config.yaml
n_head: 3
head_dim: 64
positions: "rope"
attn_scale: 0.125
tie_embeddings: false
init_std_up: 0.0351
schedule: "wsd"
decay_fraction: 0.853
decay_shape: "linear"
doc_mask: true
Each number is 128 + 32 x the weight over its row's rms, rounded and kept within 0 to 255. Layers, rows and columns count from 0. Numbers have three digits each. The size before them is the row's rms in percent of the matrix's.

# k: layer 5 attention key, 192x192, rms 0.203, rows 95-130, columns 128-191
# q: layer 5 attention query, 192x192, rms 0.209, rows 96-131, columns 128-191
# v: layer 5 attention value, 192x192, rms 0.176, rows 64-127, columns 128-191
# o: layer 5 attention output (transposed), 192x192, rms 0.153, rows 64-127, columns 128-191
k95 102:177145139082114140174185144132111119142134157094110127120113139122108128091146155095128137066123116110148154094193179127119170151145169110141170088123122116139118093115092095158181151093040109
q96 116:122148191163119044123090107119142107127047100147130131088092102136143098141138129124103155157149133065121103160090169204167145135115108138141132103161079128151081107166145140156079116120121166
k96 117:174130116109099095119135134156159099158103086128150132134089112139148110097132147133088194161157127160118126128083130140133151080114140140079151131129109114237118125142125156137112086146101167
q97 092:107153180098126105120105129135122111120130124195192131117140145132140150179113110131121172208082109114108067125106122155167162154097132163077174093136157094134125123187073171151106136116153163
k97 098:087134104130142171145125186124100143149134134130150117152181082151160131157079129123106087168149094084129205151154120152137138103167173144152106171121175114090141152155093122131106226139085122
q98 084:101097072119151161174160093145131163120122090129126109201182128128076063133103190135078082120200103151153114111183054124145139152136161142185076115147139149113113108109137103104148118144107101
k98 083:111158161087146079127169116084106142091137074127062150114143132102124064154123071102159124092117163072139091121033108110163161120180108147141149076162109092151099134164114173168132144121153146
q99 089:132134117125089095099112131131166117112125179153139128122092163144120219171173124155193109156086089134101116130063160114177154122113143140119168148119074149151136127163108195146102143147166129
k99 106:075119073134100121075125121095119151119177101155095084105162188109141197119128161148137119097139120125167133087114100104127134136123152151132162101136157132130154145159104113145181130096116082
q100 099:111127083112094079109089113162080125173117103120180179150067063087158159132119150157142109155208127100147094143089151144120122163114128140133140090154093087110116188141137142097169096141104162
k100 106:077148134108186093137059144118126109131200103096154054147101150132176194173086135165163155151117128056122076093051084126138146140081152128160148096097081107131141121130138125053141142082168112
q101 091:119163137084098093215125044108116089136067126133118155124067083145159102164130119174116144109157073141140113085175097142160172134092118101143115105129089137151115146136181143151133118137162126
k101 096:067083066150102110140109125121106146170187111088115119128153145108124165198136128221147111150162122144170099102111089095108090135123129124092120151113109179090067178165082170112076118110062121
q102 095:150147111164135202196181049155136147125108134148098122147186146089162142086087140133137117087038114134060144096177090145140088137099132144128113135083174078156105155141147166120143137109115045
k102 099:142192101142100113119120191109143133123159178141118153115173096212107106100136145098130121135130126121118115163126117076160172117208085135105114097164089157162109177106172112151141082097142159
q103 086:176182160116102097090131124143099130108079107100102136097132069091136151109135120188118123125105100121096158127103133109145120130103098133091179142114145070080126110093108138152125130089147116
k103 091:179102157114106121078114105141114195119126087127160038084103131161171128086176142133159103112119142138208101136131149134103160141122094143163174177091124169106118193081185154096138104100123117
q104 092:139136113130118124161150117148089059086105108119101115127119128092170097139111157121125149129140164081167129139174141098123107117114130110152096102177157151172170092051144124143094150182092116
k104 107:117162131102120151171122166103134065097097138127136143121137056122158151202083096083119146124153181143130146157135151136081188192148118174089108165136115170157107103124127130123190129139124151
q105 093:159120118117152143131148126126131063103129165167171123133136118114082098146159061118154161120148151123147106167130089096104091125120134102092101083081194116161118088117111135096138131138134122
k105 095:124124130116115123131131139132132094119105136159142193048157160194107089096134129124109147080142088166143173127159126103144130074124093100142116159080084199128094121166185077074139155152140168
q106 098:162160164138116086101100064134135107132110123198132179074108123121169089155181110082178167109080145094101119126146122106201127127137148103130171132148146125109108129109142176156148162117148132
k106 103:081164067121130110142111089131127116140139162144133141129104111124135101142178139144126088092208183137122112107174098182101097137110149094144098108142127176142097145095133129090150128160075126
q107 093:109077088138133083160151142110179127099127119105115157148132109147092108168166131128075112096128174150141117119112143133158138111189155132108152100144106106106141125079103123132090139125115161
k107 095:143101148116086103084137145184130159138083083119108168078095124095110188129129125100113101106132226122115114098153142165150113143139118118126148101125107145091084135155084090136127112132130127
q108 098:091076000157176148147126133159130116143116139150198120085111062125126091124147143104111179126116140099098143090123110165132120152131118160145150075133127117169131097126142144103092138184157128
k108 105:148108132059128166150163165151133114090123146104084108097176167118135137162116138182117080093115177160182140095152030146087082143117126089117117184149110151116158121113151144186169119169128166
q109 088:161205110101083175124214121112111098105094162115153171132154126210095196099136153163105113044101130199136132078127154123100124133138104103084057193146104147067192114111123116082185144126128076
k109 094:112085144196114105113136168125179104110166173083095190128179166122130135069033122139150072164103111136126101153155076175149083077127096142139123101113130152129151094108179172154139143120162165
q110 097:191161119164135195074143109150125131122151115118157143123163074115079203082132167176140140105178126167121148048142173130156096179110097092147161086155152134114145125089157109204120154104159103
k110 105:143097152088154168096107135107186142089152134121121127153096102108147187138126081088164135139066138179114090125124171154101120134141126133077098170146141130099156123140064136134150139121121132
q111 104:138065169078109159152116152145139104171123155179099098210137180155075149154110096141144140137140091113115128077110122175156069143117095098151174143129102148159088111102133180124165113156124126
k111 104:149084124094107136085205140128142129128109112113121085103122152176070131152115199114180122164148132136160130200116119121117091143098134106143122072057100137138117097152137126125093161134165131
q112 104:144104111091180070177158128103115132121117153056135189130129138126086081091113077180128170109120104143157086096122111137132122099127154152202149203154131112144136135127132122076169122162128155
k112 098:150167111158100163152073144115160145172095147151090089106111158136114125152124132130084082151122095069128182097083119145140172076098175155125106138195166099179139121084119129151078139133112096
q113 102:168142147113107102115110207131142131116041103172130082081130120071145136113158143090135111122182145064099153178138122150040089154136136089109125067166069140107133113110152205116113090142109134
k113 097:158166090111096141091095130164130074114166109155107089159074154094077120144185086111136103162107169108112186130138161087107180145134112146146091167132128110135074097182099162165129178131156176
q114 091:160142090124133178101148071110115145166090178182135104118176126192154132084062130159152141156150104114073107099178097150142154080112116177119156187108113123119105116121135189092158096138143116
k114 101:174148236169113127160128150118143115120158071094153173124138145132113147098108106060078129070176170061129119131121103133144112142104084142069112109137176128153132074093119108157159154112141104
q115 107:085157069122128156103130115115140126124139163146081156122131130088060131143151090156144103131127179164102150093131084108088165099118114137115157168135128184081195147090093139109196100081138094
k115 097:117102134127116142098079154099120129170117168136119105154143099151110173120179164112148117074120109118146168118170124127106165171096145185136186149118123068203074135120169155096144138171080154
q116 106:083107102171118163109202159174041130127099138144080084105150162123102133131171133100095073101150097099131077202164113190111160092164147079150139150119121137094128115108039107111112087142045102
k116 098:185126104152094083148054188161124107123123125088104134085078117123153090125071136138088152177095082091186111119146134132135176129168130182138092117086127170169091157119110088148119104132099181
q117 102:149121123096070180157061195133127144136168111143113119121118119162064154094118133131094108160192129115187105128112186125201115102098092152080123163101089087145165132159073127121075061159155184
k117 107:086156164042054162154168107111122109147160182154127141161163127152156112125112181151146119136080128083167143136157147107101084112160089141142130175132108132067114102117124111183104139171131138
q118 097:150116136114116158099145060107097166132106156186191123194142133138144139136175160107080086174134186112161088185138141156121107111153162120158122136058135130085084125160089129076116090178109119
k118 097:122143178117124162111067094117098115144118154168142195119172108100197152095097131168136098205142040137107095062117125137144180119143135132130105102098090179152126128188170125095149115137090109
q119 101:168039174148104160159059122137168144110126057120085101129107141112141140191104173117173126107160093126097073100139139155124115122118089207143109064120189160146177116072138116107133138170102112
k119 095:152120069119140096152147114152106096145120113079121125117107080102136122152202111133111166112202139128077111110154114112037046151177149141117153039105121080105116128118113178108121147176142147
q120 106:126173175131152174105116122165088120100139184120147140097127117099101137163123105161096137178105160149103088138080182161087076158104144153112072082108093112102122149111072109140089103100135169
k120 093:132116162136090115113097126139131116122184164155126125101103145104155148076119166113117164116097144101129178085205158098087086126067116133185118112109153082092128113179223183091163121145125074
q121 106:077135106197198140136079176131106178069159106147093097183144126180145083135103156126112157112156140121107097116189142133118152123151156100086115110126157110147144087120164119184146085136123116
k121 104:184153150152137172132210179139067093090123095108103152130086110108140101127131125097133128132101155136131131108179138100082134109095106121133130064102160126152151162115100102102132112122137140
q122 103:138117140112106169207156032096132127084156152118165162139128118123136143132073147146115144141151064148154162116144096163079086105111146103142129176129094166137100117131115146163152129094044061
k122 092:147137158117191079077105132137180174150123113145136127131068085122166159155134081116125076170108138107094102187119120155069119122180150137099153141160108071155086153121134134202080217093114140
q123 101:118160139107123110118155119110100077138099117144086108180104060137150212143141113143091094103144189113082136125203112149158089156121134063168159130129083076137140134129088161190129146083155087
k123 103:103064087116124141084114124147150136097175166092099115112160179118102120124125144149135086197150065160153086189180172140102126142059073132113108084150192103108136141156143087112122062104133142
q124 106:155140189094050133116152153135117161143149118193164129151145127098164109147096142130094124072094196093087163154158078087130100126096108165160105101102097087090064112143103074156122136131096121
k124 102:125105148143143131160130088167083149143167156162095151137180070166118146118094084041118130145135123140111096055070106095152123172151136120150128132147147186118094099105061163058107161090134167
q125 099:155144111126138153059120129101141183129116135145092136122142135145039115145098117075125133087108161126106128131099127116158124160121177118122093120156104176135125069178134145130123101053099144
k125 099:148163127111177108140130200122056104157156221146122101147132133135121118142112131085142067109175141161157156096135149139150157159177076084098150132097129142156096141121176142115133146136104156
q126 105:139158093136168091051142199127112098167087125103115073137116190108151159103139092114161087120176113144108126114153106101134053063103126136124118124113097079122158104109148124116094155124151066
k126 101:161032099094114133150099112144151159153121120093094120191092138126126125178114129111163108104172080103146077147080131086086123163096168155161082130119102145196082124172107149127140118068163141
q127 094:101147161124126107087136122106158011090129112124165098175191120132106151190117150165097112114164112104128178120127096122154054073117074091138101071171140134129122184152080159057122132144093099
k127 096:113034179131130122138156083143110188120108141125109119180183183181103063123157054125070126167120116155133082097123189124110149128152187159128174098071071119177125110153121091106125160162128116
v64 093:107132148115170136127036135065178175088120154063158099165102187144160142174125102132090128175114096113108099135119121097137086173096117114149140163097082088139143137178094140164153157132083097
o64 099:193134116130091129139161121119110152101117105201073152047141082119136172098196167145170209173107106154118122130131146146140144121161178109135122157087149133131192069147147122129134076150229102
v65 106:099155076127093097080082072135183113125066152125146112121144144135088127138079112122133149077103102131113110171152148162137163131161119110055088152106164170091076124148100133158085141096053109
o65 106:167081135176168114077184140112163131180154082116132121119109142091147121063150077181100133092121120122167146095116119120110112127139151232088115120103152099203162093036098132096184087117186100
v66 105:120151101147073174108127181123094191200089138140127108093156148160143119105068095102099106194118125138213112167136161119115131120126145128082079170105098167076177190122170103127121141099126156
o66 104:098156129152148106182128140117148103103129142134165144124112070127138133114191192173124106094178126083092130120108055112108160142121118134149136146139177167120095070083094146118131133118139119
v67 098:113142171124167146184160165147150117132103172125153061156137118132171146175076130099116083118135143137134095077056148114062159148122183173120128183104114087107137094182143168118113157123084144
o67 103:135129108155155138174155150127085175111094114134117114153200119113086148165137154154109153150174104110063145178136120127187118103157108161153166108105091120129110122149065104159112106100105151
v68 092:157156121154138194123097125116117125122083128124188114155104093099141151192166124123147156064167144042152164082119152123109115149129190108145133091127141073156137153142117095178145148118175072
o68 101:158100128061096143149112161132140124098142169131155152144127217131119130119080138102127146172116175142120085143137171126134115169161044125073101129139123064125091120152102103141115116152148137
v69 102:106110140129139100118074155078083060114056098087158147096132159148117192132092158129129122085126154136087165123073102144077098163207148140100149062105114151180167169151117180144160171104171096
o69 111:145134133195139143107121135149139117138114158126118136112184149124153058114099103131169172199109158136105056134144161124087134097114070091165122190095149124150121029149132138150094081132172126
v70 094:130156126137102124142134148081167101157119163154150148149116139162121126086120129123143117123119145172183145101093127080137166076104143133077118133157188154151098119113111120091086106108162135
o70 101:164111138131148117156106094164195150121110123087161075089116158102113135165200109119146147107165127122105108103130166132084143165169135154138167116094155113139092144133139137107156172130087099
v71 096:185078113102103168137100165118170169128177173141186081143187143118128082108115116114144125100145101107111137132168083117132124069109124152096120178143084119128101140103092127120155168137129152
o71 095:114153145133099133158132120134114118064095132126076125078095165087106132056137124155201163183176181126142141099155136172078143128105133078148112168107157153176185117143045073067135143126131115
v72 095:105177149096119098140155152120109091076090086130154169108116153129148137126130164150103120103142101138091079099183116095133103101076152061130097074101123107119146168101123065102101136155085176
o72 105:092143092096117082081090144107123109165089172165146123131097120087138149146099075137117035168155148099159155132053105141114143006123101179113205152089089146138096104133150184161152111111198147
v73 097:125112080140172094152164061153132079157162154105093071115171139125102136103193082100081146108133096102192138091081125061095104130148132141119177137130072125131094128133122165073136163180099087
o73 100:154108162189043140095123174118153141113165081135147108152181100110133123109155125129107098182113182179161147179124076162195131142122157159120119187135164135102176162134116145133151149151112159
v74 091:137160106140121154151150108097140122144103159173106149106127089046116113161146134094106106098154147104136143100074185136085148079109156114105108155075116114119133092104070107125154132144149125
o74 098:155107148166101093112125160141163089129127120097143052164163151168152142139124139069111215125101123112115130128123078130155163115127105110100195104100143108148146102146159185102077140084058091
v75 101:202164136108099102036048135117135153141109153098108141181090125138093136139125078131181132177160152118161088152142098186086147120133133179169146203148136155107128209130107137123144174119112139
o75 105:113101091050086207150190117138117159155131117139136128144088146134168099123138165198134103106094146154105101075130165138113130172167158085084130186159167130115094141065123128101143094123155066
v76 093:108125136112122113132116206096102129110135159119124145151143137141119108116169147205185147131118147132175092121167065141204147116102123075095152155140129108136103095124175122122151095119137171
o76 102:108088036078093123141114109143155150103126142124146134105086122109105172110096117129128082168157102078085099118105160143073120116169089131144168120119192135080142153138121116123097129149141073
v77 097:135096140130085098170087102117168160138133074149185075133138169127113099161165150180126122187163125203183082149190195127129117087083152121108123117106134108086097099090204088132124086157114192
o77 104:098178134101169123118066120147135180121108095164128123116116097125178131140131096081154076169126112103118169097060097141164175176117099194143112165151174158109113163146115127136144117141117142
v78 091:134154136085131078120155123103139138117141118170135154114159096136120169181099153113163150085166123105136110172140112096138163127110068094172140167137134097105127183129151052171119119107152213
o78 094:167152125077090150153135182123103103155167156145090138099080089135134100106120132133170087210080130169098153143093134137056102100094115116166103083149104104142154082092128150140119147153072140
v79 109:080107105157130069126115138117101133108142138148120102082211083133139062072101139163125203130112057109126064127126128113114124118184125115100086073068097121129064120145130140139139140140090116
o79 105:085118137083132146127133155099134130134078127103136182070076119070135117138116096096112109143161105129163170073198095105110121151078104145135159086132138145077156139044116088110174115131090168
v80 089:095169115075110112139103138173118124126130146132128172167130165156187138138141139069152086194129151212140111132090163243117131133093085106068108142156142151171144107135136129122118117139136191
o80 098:185125152132116145139087113099143158137121130096167120056164163071045096111140118163124114143188069123109170119138114073161176158159141168135161098174125130126152141188119148164160092160095120
v81 096:208139096145130095106114184152167110098133124086151236178153159181131140095091139171117118153120100143149158135147169108093146169127129179150099112081078137151144165073130107033114081179098145
o81 094:058103162102199131130125086150146115138119163109163075113131122080138109150138168093084154112111117147094157151133055112138112116134101053169173178109191160151100122150192135149084125100136114
v82 095:109134166115122109092124093161144068104132142141174195145118133111149153078166119097111135165152129102153156147128101144073160105130123115124190143141139141159150153144135148151125131135160177
o82 098:105112107136102143150121125127077148189173139101128086126211110193130099106155146182143080159114153130088133165103126145159110152073117190137176159132124112173125136179173186084156147143153097
v83 090:134095074149110177060097122142136134168147122123153167147140105142142081120145134110090123080145102121069086159142135149136133105177137139117159106106163122092173104112154088145102114172118171
o83 096:145127137110185082169159146140101074123102105138140080150096157113146135135137126147121113112166100188128183115146134128040162089099107125161131129130060172119090118098139194169141157087136168
v84 094:152186113141168156104155134128136090103158166155163184203104157144042172123139145081149112128134180140102069049131209197080153133072095094147132063110125145094133187172155143127143093164111110
o84 099:098135074131053130203122129128140121183195134168110098103193097097090105124101088156116108070195073164156171137103109103132099145169113121128172142139080144171121112143145151131095141132123138
v85 101:062130202185112173136100169094184144144110149152183106178097069120150124112079134198101101130123179090148185121107110099164102157131104106172160113117140140116134071178166186098128075150083132
o85 103:190094096107147110150100060101140128148107113113146137100117161169092127126166190077216147196119097172099088151158126091138117186112124154099104160113110140119144168162140081162119104120198141
v86 094:170142130157205116123166117117043145063129061136132174221126159151128050144133122160127111108102153127123149113184158102116087186144101135168158126113213109133163146114152119102140133149115149
o86 096:132136107050143138174145149142134059137092171134155088054131137136081148129102156102161076158115081146141124140091104114128127142173185133139107137119072150152136121159082171094117091068127082
v87 095:135140104130142105180129175107099157152147110135124158114168107134172153108163149127096152074089238106119126104124148108168140164121109155110162129135115019104182132092126117114140119136143126
o87 093:143120132146059118108133106120159119108128149139150084120118147132086068154100140102146196158094065089154119208148128147120099113148094165166146142113137171108094067146135069131125140107120145
v88 089:149169181132090118118151140096096117155098193139071123101138173166116113098129169169106114124125163127065135161168136148123115078123112194112103071065158167128135141170145163103122113137124130
o88 096:130091149155199163117104079112127156094096140152150086148158157118137114156103137122213073127116096151162095142169131105110144134114118076128145135165140125157146109069140134154150101168120067
v89 108:193155130129204151166141077105108090060105052161143140150134187110150138130132147095137191069125137119105101177084106116108082072150152128134148106094049139162113114163124070127120171138167157
o89 106:112140105122060138107132118145123115169102104124168118131146052145103112088071124109129095144086124088090134104127175103157157115130137121129133125121063146122175136141143175177078102057144130
v90 095:137179145123123136138082161165162158174080103153045143109082114108145118156064167091150180094156183133123113044078151150143099133158141127131137132157189159165143088139118078153139172107116181
o90 105:102170105161070124104163086151066111145121103134169112153104105165097140097095138105114177101091138117134133135151091095136163162112118102133143081169090122137117165114146176151104138116159146
v91 093:149164137181100130111117099079138133088051056180121153101150157132125151189160112151091108096153151096122150107104109072119088102132139132118114152091148131200103102136139146160127126114181132
o91 106:141128120142136162104184134069144094123174124128178184165145106174107147121125151113138175180062142161156152181189151157159161153145120165114142171090125089133114129096144118154148139083102143
v92 092:115179104181118134071179145154099171121148095136136166116143125112144135134175143098125154090130151244153132128141131150083110104146155094095104136134168094144071131095081104133137094143033127
o92 093:139124120079193161185131133136107122143114164102115092123164127100110162167070121127084081180151107072158159119138114133135144140142148169171102168168109145144125100149091155113144159134159124
v93 098:094024107127115130093116115141126115133116162130069136091081042134124102175153170181157117193170136134100114122125148154096068074158087168121100180177092092156155094111100092046157107127130157
o93 104:174137160143142137114181146101120135166149121154146158136121155119170139090117127128116082088067144149152163125149133144154215101153139074157139079048194108092117133125142129152097135197067105
v94 098:104114097057116134098123156103150189144123084133061121121156141118132082100126081102137106093123195209103156111182137120140102087149054135125094134157149114113128182107112101133153102127106131
o94 100:116137102118087147134140114155150109133073134072127121157067168112141146096093104133119095111167067054149167155110148131091143178089217114115091161137118116140136055114111093089063118124094122
v95 096:102138173021147124124133102142140136078157150159112132138099100103110153119068112134148112110115189109129119120122062121155069174104075186146126136123114183126098094165182124110137106126108104
o95 098:153120170159123214115145141092079139129112122152147166106083150160078138148152129157092123119113049112119093152189209133146138087053151048125114134116170122074148170091136121157078114134138109
v96 094:082107099119127110168100006074152114128130113118138072097081108105171144162154188134085082110160114092092143125082121167103061125102137132178151085085100075092113110129146179141134113189149135
o96 093:147158171172144115099082199149112113136132114182162115135186122109133116037147101150114105154057103149095079128156138084198198131127130130115174185073175150145151141141126123134131109139144133
v97 105:158162078137120066079091077178118132112122198133080158113138198147121080102123117118156137149123100109109173133096137088157054116117109181093125186144175141172088172081150096091107115101118138
o97 111:141119143130166134150164100115116071109146051157185133155089049128135136148154133124134113152141156087144052145208082157155204104123139107161088085107186090100121080135132176127136117185096083
v98 089:120133139129173120138117099159123138090084139105084128097092123113175081157168151113169126075143164137133147118088104154085102141104109176124148099126097129146152174162140121122142182123093086
o98 101:091171181178084147134154121102139143151151107164136147155208127113060187165125087139080127206044077092082082101148175096150169138176144074122156142144171162172075115122076166164114100142111158
v99 098:097178071151135070127155091096126160181092132201065103144104174085090112121136126169101113116155083169125138081105108093143160148119084086145107157094143128120084125182115097155154135126178067
o99 099:215084157181090173148128120131149141134082096092111121173057093155134128112080161117175075149112097129158117185170102119126124129119167144094173033119135099154197164097170137120083128119143105
v100 087:036128129112094142089137127128132161145107135124151126138104125156088122140119180109113144104115138082163138136165074136145170117054142130187159151157133107201162059129166134103149144157130158
o100 093:164096135184137148165102151116128149080128132048105085143130145153175151133149099180073153120162109187043085039131176092109119155140082198088108132140197131139125190083093116111091103177152101
v101 095:140126142212128126156122137179160133165117075154165054158085112121143124133125067091086146133154172139126148125129142131134124057138140070130115127140124142163079126120166112196165069157129133
o101 096:162166100185103087198138141132121115084187125095114112086131120124118114147147126155104162161128160110116126095155063131154128161133085173117125169094152121084102130110114151149086117041152183
v102 102:113102117161136085091147158129149107140094187165127131122123123131103176145075116079150137174155101133072114116118141101152073125188089152194176117087121118121119131092152126121150191163146121
o102 106:165167187126112144183131084175097110089155026099132110103193134091184142098155114129084152094121111136150130141068118186121128149096133098136134081093095129119161131171149147125112080200071148
v103 093:139136113110130148118194097083085191140136170099140089102182106128084102126169171144121114131173129145153115162109087119105153059092105132110172099157109169094156118165071091093063148124158159
o103 101:117131107132114133155056148154138091108191101129110145145108104088156092100088076110160128111124095119137151121116118116070145154166157127115095176069185163133097160096141151125118127089094119
v104 104:134099074112106158106117079086112173177179112126102168141136124132073122112142148152129116158105118112174160200149159112103155088170114192115108126092126158112131115088115120133114120104114143
o104 106:125145122108150113114133149140112106118113114176116094143109127135189121120143108119070110117175125174145126177125107148150136149080183144097119182151162108155131110136100130111162226165102081
v105 097:070116120158183120171106141137133110108152102136063138181098149129140126112126112147154120138124119178132154190191107197124132115119114136156128182163164081137161123103089139098109141125108135
o105 104:144102146138112189117167118159103148166141150131095122096100134155106138145152114105117058122221123142125140096084193143160187144112192146164119141107097181111155139105147080132175102164071199
v106 102:055154077090146132177098188148157194119125147118124119192151057145136059099105154141112137148130137187110085185180129179152138106130113153083103139162205172132185137175168093118087140142130126
o106 100:170132145106170116108100106084104107114057110119128084110084138088087138158155161172119075129146114115072171043046072089089135133043143109085117127105104104100070134127113122097121121114119128
v107 104:139139144155117084152131112086085121066111110111112120100095127115084186129164145150165121097120134063089142117121151119129107141105143168123127154114111160164051107151104157146126077165135167
o107 104:106135093138174159131106088123124151169161136129166160124203116131124095144094155075101142165115125166144168131082093131187095110202154127143164091105146112149153177135163144136122184040167112
v108 091:145154181166072129099151145076121181122075113144184104187163087129117179170126117082160098132194126134081133121110147140157159120113116119113057143104097166182109150150077120115098148130133129
o108 094:108101110156177136133118107130111070097176117146146164091078142068070103082118151175097106058104105091168141103157141195124143120095150143080155114070144164122113106129096138126123138092100129
v109 095:156107090095145149165123117146159104108149093161103216119131124152131081161149131125148094104108128220154150107077141138155185083146144102123132164092099065085109159070114116181142110165119105
o109 095:159180147137131132135167161137149110143158130099149078195137052134157135126086156104112121140125088076167112128115165116102125135145132148097027121143156083123133084166150137115149162098041130
v110 095:127142119086161129041168133133122099135133160119146096124151107148164105145102147112138109097154085102089094098141065118099163085090139094128117097148180128103112124061108058072141139174107174
o110 096:163097091117153128151098204121115090127100169134121119117169132041176156171129129118152084155153162174131133195123159116130119155167091126081102118054121132111130127107106096159098132149082127
v111 087:099082061107072139116158145148101144169161090100127094131111119097116137121163075100148162107086105176131105142149156129147183147164133089093115138095100131154158145122154153109088153107140164
o111 089:127117107181092088099148091117170113103097142126138147166128140098139117172134138150140067145168133133138162109091088144073119097147156207137111123170131138111152083113105113126157102098107109
v112 094:143202167075161091103108100086146120136125076100131127114157131127125108160130103168116086149083123136097088106116120161157156092164069160143167178110122189130133113193054110145145148172117123
o112 105:136125149166174120155147165124125116129126137125139144134155190084106190117116148077172155091118107156099139182103172112140104109133134155128113111144133111118114100132174156121098084058191086
v113 087:208110116137155106127122050189115123089180128129071172070179154138134090142152107158163108197141167070105098165131069152123151177132163090127117095138086143121123139064111127161086048057148154
o113 091:061134132124176169181199183140102135104147128121126153127119117106139145094153104115121096103121097174181109136092183115165096055211129138169025155155151101068099126157109133129132156124075105
v114 085:103092181143154076111151165137113133137087080104137174137067118154151145117161133101128092138135067131135170168090113116106108099125096081110187094155091123170146071097118142072153133162130050
o114 088:223125124120190129114185143155156114125134124080152082168153137111138101148141159166084162125099152094081166148123172115170127127189176189102083137076127103122077168122154074126111100155158138
v115 094:120160141143119149126101109105086087137088112127155188169113096160127180093078088130056106107176111156154143086132158147121122067158133097137177081078126089162183119160067157140135134105117058
o115 100:165082122147133141127183111162078144138155149135133131159139146125164109086110156164115108120105113083120105139168141105149085150142126151109148146097083088121065105138155091179185097154111132
v116 093:124185103053143108215134055115082089105137145087106118141115100117139142127156172123119168134108114121143091174191185038136101085175138122130141116047108131151126090241095146139118132195138076
o116 098:153123139183146118085141165172142128092130083233178135097146156104130112122091077125103121134131125115110123095059130104161103107094130172130116131148096044166128112137134167120160103098107109
v117 090:158105121153109066137068102125094144166154128104146155144161116091155136092128115144133115084185126070116097104058131167151102125120115125063122185114096131135120086102138139149134104137142107
o117 095:099161088160140132125168080116094126120093116146150106165099157125135139080100127104162157143097158099138143151164189129207151141103159193132157032183131142099088134134149143139165184139150119
v118 108:097154153101155135079158108165127150141068128123150094129136144125095077071145079121144106094128094172106088119059161084080099089188099068097096083148133172082097193136133082102110102079125105
o118 105:126140099145184116144101091137109091160159122126175066086119071116090115191121104108078131142082168085086119090147104100144178187103110156114128107121129080142082093066115189115158137158106110
v119 089:141122122133114148140117139110160056175155116127093161143114184138125106164083133126202124165102188106106088102134139155107089148091172152122145139113154136096144129103074164144083142093100109
o119 092:152156083070096185079126111138021129098080138119151116123132089137091183108143164170119112094198102152123109152119145069124129117195133130105107167139127165116147128146161143164171111139129160
v120 094:146124193110133137182174157096112145135157162107111161133108146130125109114065155122143155150099102118131113135162099131188162123144145133140154099119079153116074092137145141178126106060091110
o120 096:073137112125130126112116158149128124092116111146116166093132058097141184111157095115112095126149201201132150180127143078093070136129119085147130068151155079102148161128072101104153136114149145
v121 095:151123193063149127167161129054117101099146169139126105106104153160126113171135166106133106120187124091125136053130075102151176096148115130165169138159130118127173193081112102065142052132153117
o121 102:001178101126103131175089121124196101161007153128107161103143133127188120150148125145106138139061108144103079177107126160099119129113129156110127095084182105172110076164158126198125128108101109
v122 091:146143118111172180156076146137152120093164127124154120217106141086115119094155131093173134123130168107099114101124113091115105103107110150137115098146157107121130153153143137201155130111136052
o122 099:122078127079099128113153089091116167114084132123072150129154081174119153107117107124118089123120115129130128070148103144117117118125163105122149120072123075044147101086111134122121185183174142
v123 092:169079142136084166098075134178168085101123131123077113134115178165069115123088130168098148101153132161103109090086119149154185143096145119113168098177142182132091163069166110186124149098109105
o123 093:066150143143118086086046107088094110173104103082125126128081092064182108116137072109134135154094099144153101165160168214109143191127102107091085174133144185110161125123087122158096116135155106
v124 093:159165179164083186128166144180101093137126130125139084166094117144132101111084108109111127202146168087110101043101103080159104085084115126163113109151069126127125158136067111104156091093160134
o124 099:162151133066078153152104143124075129103134168086128141098059111135141122181101093135163175095104104177151158137160145115066115180192136099075160164124156140137168083107089134177101096070060120
v125 102:099168130078162125134111128172125173145193090160215122147112122108097179091119105106191151109113124119095139101125141175053098162121126131143155126155106123137105136097140202114108156181156051
o125 111:120143135159134140136169175103128047134073178112088163172115066195163094160125121166132135123144134089122140130156173146192115102100144138153122123133100155115129152096155107120132168111089142
v126 091:139125175138159122103074115095126129124143133118173175146106180095170130150187124142077112116152084188096151151090163126144114115116076159153163163104113118097108092182123134149164090101125161
o126 097:149096109130085175147151127151107093132157180151139096145225087146095165155068069141173181121116150113087141122082118116139147154125201116130124136145173127135139147094111119137159146087142136
v127 090:090166089109135128071135072110074092109149122162101058074144067139178132163140164199067140156111159246102175101161186129148152118140111132109170120176116087139103106121107114130101073119132101
o127 100:158121172149120154141068184098164128211072106101150069107129211127102162149117087037196098116110162106146121152157174131092150130092119145122081163120125160149131063105116103083146177182171131
q128 100:136134180142117120132122110152162100072103143078112139136085120176135143120117113178125095113117126132146175172140173159105147192142128160174100147110116112109154148075112154112156100113171131
k128 094:135104133094125131216129056135147128154195119082153118075109092112119161066236104141164134162182109134139132132141185129100166102193159146125126120114131087164164097118187126106100063081146052
q129 097:106103139132101131151164158118114145122118141099132129187101135152097173112083109224125131107059124118170135149081170130123145139203150197175090156065121119118125102136091082105193175078130153
k129 078:101114094092172155086105143110121155102065150142171121124139176110080114154126138057100170126155077178105178114094153156098092111093079148101165111139115137175126172146119140139086131174074105
q130 112:131096097103092137109129132084123165124130195135127126097061164173125138117133110070132157107132229148152199130168169125106110102091101086138175128122131162103152161118171115149096137163152134
k130 085:152091161130172112149080131156165143138074091112125138117145115142048100104194123177160059172144128126121120088093148132118152114184168180099082100164149125151157149042093180090150086146119129
q131 095:121068162146136115117116071103157128126125098116155111084085139093121142176128123158151107150179125135130078115196139130165165175071153132127084128143138067149075127124174190145123165188083155